Part of a small language model's weights.
Size: 7 heads of 64, MLP 2688 SwiGLU, vocabulary 2048.
Training: a variant of Adam for these matrices, 901M tokens, 6877 steps.
Each number is 128 + 24 x the weight over its row's rms, rounded and kept within 0 to 255. Layers, rows and columns count from 0. Numbers have three digits each. The size before them is the row's rms in percent of the matrix's.

# layer 5 MLP up, 2688x448, rms 0.044, rows 2628-2661, columns 256-319
091:145139146179117159139150128118104141166102112135157100082125136107109116160112137110196120119085153135137127125125137112135130146133128146120155107122134134160109126146130155100116111109135098
106:127165147116144134100120153159139114155156153122058130142097172136098119147138126110082146123156093159148084100114144114127181100136127106131096144111144126088128114082139111148136096088148110
103:136160108137108112123124146134154111137096095158110122118119112148155104131122155121107106137132150137126153119131162158109118129148111105139143082151095128158150162128186096127131128083157155
107:125066075088125110143182141108144134143152161157168113123131136123111071112131155119131187153128121168110091138117152118105143133100099109105125142122129139143142100151147128139168099129135125
104:141147130158132132115122147115143173115094076127128174136157140152145159078145144109134136144097149140135082133163126148128158113161129127134093149121123124102133105142102120118105148161105172
108:128181106143122113106156122131155143138121125133160124146146158131071115115112134080108137122119127103147171140159155199145112072148120130117101121107089117148180148156134154107108110121135097
092:114126117133171122103137111131136137109160171100136110098088127099126095154117136180126140137143127135141112156126162137142100142120157098141104137127140132146153123132099118125134127145102124
095:125137192127149116147147118104137159107146114135140128131122154146152109141102132104150073146127107165132146093143160117126117148146161161117129111132148127100128123087093140135135154162094109
114:110122145093133151113134135116140128094127120145132120113094109118137102146118147107116137118173093088136134104094100128103109119142105098116131162116070113135141157118108141145093128149153112
098:122100118143144119138096100151121129082152157146122107121092127119100172136131104089137135155125162120162145145144081109144091128126109149124138129128119113132163106145149127095128148105122091
089:144154104150108163140108141175119095123151138092097102135120077131078132109148156160133146099138163104116113153131130135167128145128115185110149126107156150180143116105121130080124052158082089
101:103086153171134135139135128106142110148153154154112101149205193130145164163076079099104161152105076116115158127095128160162117080149074153123091096135159130070181125150113165106114112124117089
102:104086161153132115090137095136160158121152110145111148175113083077176122119112137126136174141149168145106108139113109122099094114136124155160140151123125105148127160129101144140148119132140130
096:141083104086110104163128105125154113103140132167131138130122140085149106155146146143133129152160099120115151131106119147105118146150111112120146148118160146116143128108104128102082113146159120
104:102146149086084124110135120110083107150125155152068164137142122128113144091127132153114088102094152141144101102106106168150109113059104101126123148132147125162144129151095100154119118135163104
096:153102139161161122110112121112112121111123132141135094144146147132100120141132123109110130144112123119114127145153185091080118079137083085109107071141101120138132123092103114094132154109108157
095:165099124124152116159152107093112127178133100093200118156157061136132113091145155168134159118124133152128150132106113114110117119110121116102118175077113122161083081114145084145194119124096169
096:134123089122100140118159167120126164162160124151163123152130106102118113106183086108136101132102138120124117113138152114104151123125140111156148177087141133124147179124120118125179118134153144
092:120147109134146095131147122140077108122081124104104105098167098113114156178140127121121126116095111142130138120124141126149087126128159164096147079147177158157137124067151087120140107125120139
099:131175149101137154171173176114121142149119104149127151123109144152142170104143115143074161174104156063109128128123102137108109133109122119111174185148127089144160139123140106102152134096153134
091:101137115157126114137146112111124120134094125134126145114125152128148183123111116111127152081088156125143151125122112177150106185080090133094148134112158101112102149098193133094134132140156146
090:113132089145114097138163115129114116110122118133140130164136143116126162111147126135114157147136087120098134131114092170106122118165096136149157157108134139070127109080126114130161088169167115
120:100136123191122112108078167113115147178106132155111129136103122125112096137141126101131120115070140113182126109106151159125128099147096153149165133112189130139111164104094123126152104162137118
099:160102098118133089137158171123136126096118113113139146100146135118121123147134060102123123114136116152102081127140134112152151111118107084125153131125174093110130075128142117147118126115136133
099:115149148089124137152118112147108145159133094134148125099160105085117163139140126142141155148112131115141125146155135153115135183118147123160109129139111188134130118089121132104163126121146127
093:120141119096131097086118134124118141109139133130157118138118128101081113125099126073129142141115153116112148162141126124153164124120090139100136115147091147126097142066119178097117121109091137
099:098138112133134129109131140163133165108146111059114064129108059146120152153131118146153097145190119113120150096120093138141140132111098113151126123142079151174157104152096094104148161103109129
095:141176102122110108113153111097120130192130189147107174125135145144136110117125114104097116081150154093109145110144156138071136129113135138120134157125128163136136150110128120154149139162174138
097:118112116133130133099185133127112165182135142180121102132128122116138136132148114132119167142123164180146109128084139113151102086119079143101119104152138143130128127114093124150150109112144109
106:108133132151131120119129116155121156163156134086120142119143119147138154116079106131123166154123102107165141095162109106163127139169063099120185118130161193141150135118103096143106144124177153
104:142104120134126126108158100128097135087137110125123132123129116070118138106151128175138125153138122121116122098109077089125095119114128127166143113134167130111128150150121106122163110164148189
112:124135109167129123145120143163129106086092140104092092135150113160119122100143118173116163135096122083108085206139099165129147132060111116125117133134137132139131108155107109113191172092111204
090:114106117175129121119158114145091123122119129138097082131108107082120145096159157138119151120149139099143116124125070154117142126121105094140098089139142168089137072139080139080109114096118152
089:135118151125138146143143138118130139118136160118122130063187144177116119134117159096146150127118158091157114116122142161107099113152106160137135164100126129120112143109151145147091155124100087
# layer 5 MLP down (transposed), 2688x448, rms 0.0402, rows 2628-2660, columns 256-319
093:118139110125133160117160151141117115138149113163139120115105131116101107149138125165101095098105141087146113142125130114107111099099128163159104079107155082111120115147084147109103104114117114
108:132166123151109137120141172139190146143120095148131128087126130158133130122164114153076127089133104132123078133148057148094155133094119078129090171106112131151119138106132087112138120113152112
102:083118103144118066115119073135098138095133150128123135159121150126142121118138172075162133117161115134150109128088127153166122097125124090160117116139191181142168156103181141101136113122104177
103:153086086094074133130111131105130158104151172170130124148161149118101097138131153130138215164149133145115100153113149140124142149099132104153146122114144132111095085158121174142180099117092106
101:126146148126162132148147125145073097117153100157184155135101105136088155124147155118121121101147097147129110136109090131143162117091104079091109141098082121147086105106140130179133133104115119
106:115087104145095141134081130150153109084128141131142117117112160138168129158142113143162146122126140137128127119137092109158173181097123088140108145100150157146104106111106143149113140127124118
095:146131139105135116150161161169157114132113159129126098130165154115102119118108110098131160174130112164151100107128138111138072127168114102122157148114129146097073117107131168077087107137142152
097:163146142135118119150166128127137121094081119119153105111088138093131137183141118162141083108123172143144117138108145146072112176118136099110136104103144092140100101117144122127124136147131149
114:101138147146120146137133156147131123157183098096132127129142121159139120151106146134174100106136101152136121117141136122152132116126131138146105130091100126132137116097093174090173135150111084
101:149095149126148168122150129118123173133126087129129095141161126092119145130151118140118087075099133163127124119120128106178118140104111169110134106138147114125088154122104113173089146157127124
091:112125100122092109093150126144143147129148130121124129086118082163087097140124165124101122086152127093102145133124127114130114139130159158127123157124157156160175082135137152107122128136131107
104:122126167129120124104155134134118121141119138141078102148116118136111160150138108123120147092123112158159107158102162143120126127171111114094148123110121143144156124186120140153098166149117127
104:113168108107126113139145073134133170095119202117127095145140127134170125137110103102141192121104131147116092117113126110124124104082114163104102104127106128135121148110105105144169087118133152
099:156137134146124171118153126121132106123133077155180144144115140142090140184143122150168099136106148190141155158097167113135096154124131089124124092133114075117136111156127103119112119126113145
108:149182151119155130149158129095144103134169137136130147091125120097119121121151149099130159113116107109114111090137127087079120148082138106121104108137148039120111152124123127121154111109189139
097:135136105145125144103127128151152137126094083127087134169150124107135119130126106141118127154106137093068134089138097131115121094124140169129119126146134128128120111121123108141113127107122104
096:122103115156131141144144118124119137162104141127129107124125159146119141147130105158095145160084173117167124128144158158107132129154100169166100138147130132130148113122086159151217179157119164
092:106145167132134121140096104127124105097108127126111150101123143160139154134088162146096159119184094103150143145125120114142076142147109157101124068178131125151121066140157122136096148119109137
091:116077116107115181119096111117143111130131136106124177165128132153091093128135112110155126117149121118106141148134130130124173113125113102126170169119164099136127138159118158155127121146151103
101:126155134094114173139151151107112125118118123175159116123128169118139131095166135139100148176109134088133148092112113107146125118144103137104171174117104113104151101206142098130138112121146115
094:098125131125160125134116129086157112135147107125125145131138112124117147131139116104102103091135158060123123134128109121113136094131127140139148172112162141170105111118150150128111087128152132
094:138123115109127139146144099162126143129102138100138146114154171120132147114075177133089134100115137085129113195107136146123107112143079133137116112164129132098130137160114155128115142123114142
096:157073142091141140138179122129153115100153141123162133114120127132140147092110100126111108128154132143049143097147119084142149148105152104098099105124101131113143091190151112124133156108109166
100:113174158148129106094114118129105122160129129148125089114119111139093142111130174175135113160091105109129144133142118161147100134134169141126144115158115140146130153133106176131163097167095103
100:064155148091128125134147119162137144159124103134137085151099110112107145168131142128167145159076196093154125122141113127131132128129104124113136159113130134121128160101158156111140115145148117
094:108109091116149124100132131123171131183115128143124115110130127119117096144131182137097139125057113111143134105138157149091153114096124111096077116157141139115140124097094149117132102128125135
096:139114130169120103138144115194132149122138139077122070134149110072125124120130081102136124148073112117139132110167161123099088149096131134138165089130096154156125092124097088097161133157096135
096:121114145058137169144154128133073163052116126136138148118105127092093136178152148098136146148121120142196136118148103125159138118122103121078121145138134139151078112098148107098128106097129158
097:107148142086165135125162077118110098130133139112095151109143127117130069139112195135140092113117098116167158099174131139111112148138115090135134136162133152112102146140080113144142105135160102
112:121108122146121116114129095153148124161184108097121145109140084139132128127077105128142140170093120097160142063126132092133110178174099112120182117121143148128149148142100120152120149101198104
104:073152141119132127116137159160090126130142140114163113111196149123120138160110135141138137130136121124118134126112123161110143145138119148153159148097145144122130117140126128153143115162147111
109:115135122172154135154142096132122149099139127129141119125167121104124138137128134088115129150087105112139140118165121098109176081111126149122111121118168117094113098115147140092164138125108161
092:094130114195130143117147157169160072118111111126136088162141135090122158138119174083103151076119107134158128115117099169157142181142128169121124127111098131118135070136113119109124077140130130
# layer 5 MLP gate, 2688x448, rms 0.0468, rows 2629-2661, columns 256-319
102:164133112093114180137143140092114126115083118127119139123172146141163118090150117116145138115142144159052102144153106136141167135114107079131148133147122127117119141128160134134138153143141155
104:129104118145145156151153087146141128097117139143117107120128148115100092100123144138140137144130158095071123165149122131097111154112123146095164127130082157163149089103076120116144173109080149
097:144162126126132155140094104133099110080095105131121132117130167140144151127083144105118116115150152125127120117104118107162126150119139133109134139122158105125144152115096153112135126147110072
109:124146141109147114152138129143114099114088144087133130126144108126158125103132133161148132087139140130152114152150173120115166145132115081132141113150134134111062097161127126147120123106136130
116:141107137081133190151074111127113130127123179091098180104144179167156106126149145116152148135139142122126166127086142102134120122134119133114164086111141127136116170126120140129105104117119122
088:183147115134098100130115164101146154126113134137141139110120142149154120130047133096153132124167133106083118100139137160106092117168160174138100135101180146128123136100152126106108137111138092
101:136120146168160128134163101151141113106092181118103090110129119077142117149174176125132080126140130129157129139106124148101098134126129132116103168147096139149103100128119108109116110148082133
113:118149163126145149135108130128113097111079171134122146098074105099155117132135153141129131095133114150187113142112080145106132131119122097146153140142133102121176128147121101156109117136155088
101:149148100113120148108136098157098138114093143117126132130178123110167162112174133128155103097122136114101148178128125111115157136061151121090124170133113168142144153110095149128128163182120144
091:149161117149157133149095125130110148156114118093125082129144138114114174136165144157156146143094145146172085168138118142157095120132118142139172126149140145137148155129129122124136098154117139
102:142141137116131110121173108168100117078087125161128108108132129134137130088145127135127122097115123148159101163126111129100122129154131092119143134129109147168108150125117130155124182134182140
102:141122109127156137142134136105066115079134132084131140127134137084170155102137122119130146146175145155101127178115107136130155130107085122117114123145083162157109086122109085108122137096130170
100:142130135157147155115084116126126093159174134156143117090151122154173097131077112124145131150174123140107138135089145137137119096139120182134114124132094145125146150127097096163076118114145131
104:117126103126116148137100151107114105072106112143113152165128156133120126121127211140148139111141129109163094170110090119134102133097180104098152115142129158133143141150120152133107155133107145
097:131092101152132088125178103145143152127142154184092165132157159172120138088155151197134120122150115130108119142122125133136140128104161125096087149127141112138113128160127168130142111127079076
095:122089132136120140126125138145119109155129172125089111112136188137091142138095129143117112177125151104165119150149149143137123159154130143146080141139147158116160147135105169119161196091143144
087:128099130139098135097122088146148149134136146144134105161154139100115108163128091102141126134120130135119137120114163102158181139147111156136122103117143066110100130132158130119122114154116114
085:136060131144114157168099102090162100110102127112178122116106142137081090120165127103159145122092114133122100127103125130135146093144143119111162153115132125132124156124125093131130109164128122
101:141136133116149097159146122160097126125118159071094102130122109153166124114110112113119134146126138167099129139108159114120096144070171146147069168158132149152137135114119110099154137106156183
092:123080130157134159141161087158092091109145184121094098151121129134173123141135131101124121128135135144115114129124140120137170101168148100124179111152142105140123097136141114185140131132133119
093:096101139133138157118139174182142122138131144158145122105130155107136167131119162144125143137089141112162089134106122139095096111113114087125135132143124133128155172154122149142137123128073135
112:112184118178125132113078122137095127147089103122114132165131104140103123157163150142148163131112120133185118131093126172105123097141117153149150165118182134135093148058099123127130118161141096
100:147126107128124150104112117163117126121142143107101157142120120101162130138135117112142143090148086144100112134137150072100134101147163099104133095101121117173144156107128146125057124149091137
104:177130128131160164111106133091142104112116163137090136099152097128172152152139127158112159135171141128114108165118090128158132085125132124154086091151129167127158128131108113098172148084131149
092:116106136135137133147138126102082119129153147168137156120079164117125135126125131132129140123103176162132150138138117126121102132159152144133140156173080141142132144153123128108102083123140158
096:123161123104130154128139117076141124130143096150119150099107145170128126111138166156127079164192133167140115131106087143190109104126101097118103139155120091183179144117142157153084150104141094
098:155097141149127141124132163113189130180116117129151151100125150136117110151107107111107127145103108127080139143126120148114103126132159108120125135119115128139126136105134107116155118129151135
093:154160103088135169128119085126129129113145144128109176047117160120161091151097155090114092086157110099141152109108125132082135129146132082173156136159129130131080166128099119109107125142147108
099:124164128174138139191118160125104138110140146142153166122139141158156186105161146155096119120164150128153142176127064108122143097127098118153102111165134144163100072120108072075097145104107130
104:140149139117126137132151133117122132142130145140151166113172098132118141123132161142158089067163128122112137124151102138119086131120146124113136152120166142132098144163097142130113120138138106
114:137134124108153094126153151096116111195096130137138154139124129167107128125090153163140129112124115101112082113121126149144079137119135100145134133139124140147179171135108148111120122101144129
093:111151156144139161123114140135154083137081149133140149116101147110143134155106124118112156090112103181143109141137154147169102194131186183123120112132109142157143148122142133118096106111139117
090:150109170118123111153134142111136121094143066126104126099137142119142145169129159156156113166137115111115120160110130155148057144074111113133121090160132154163124122135119138098159106099053159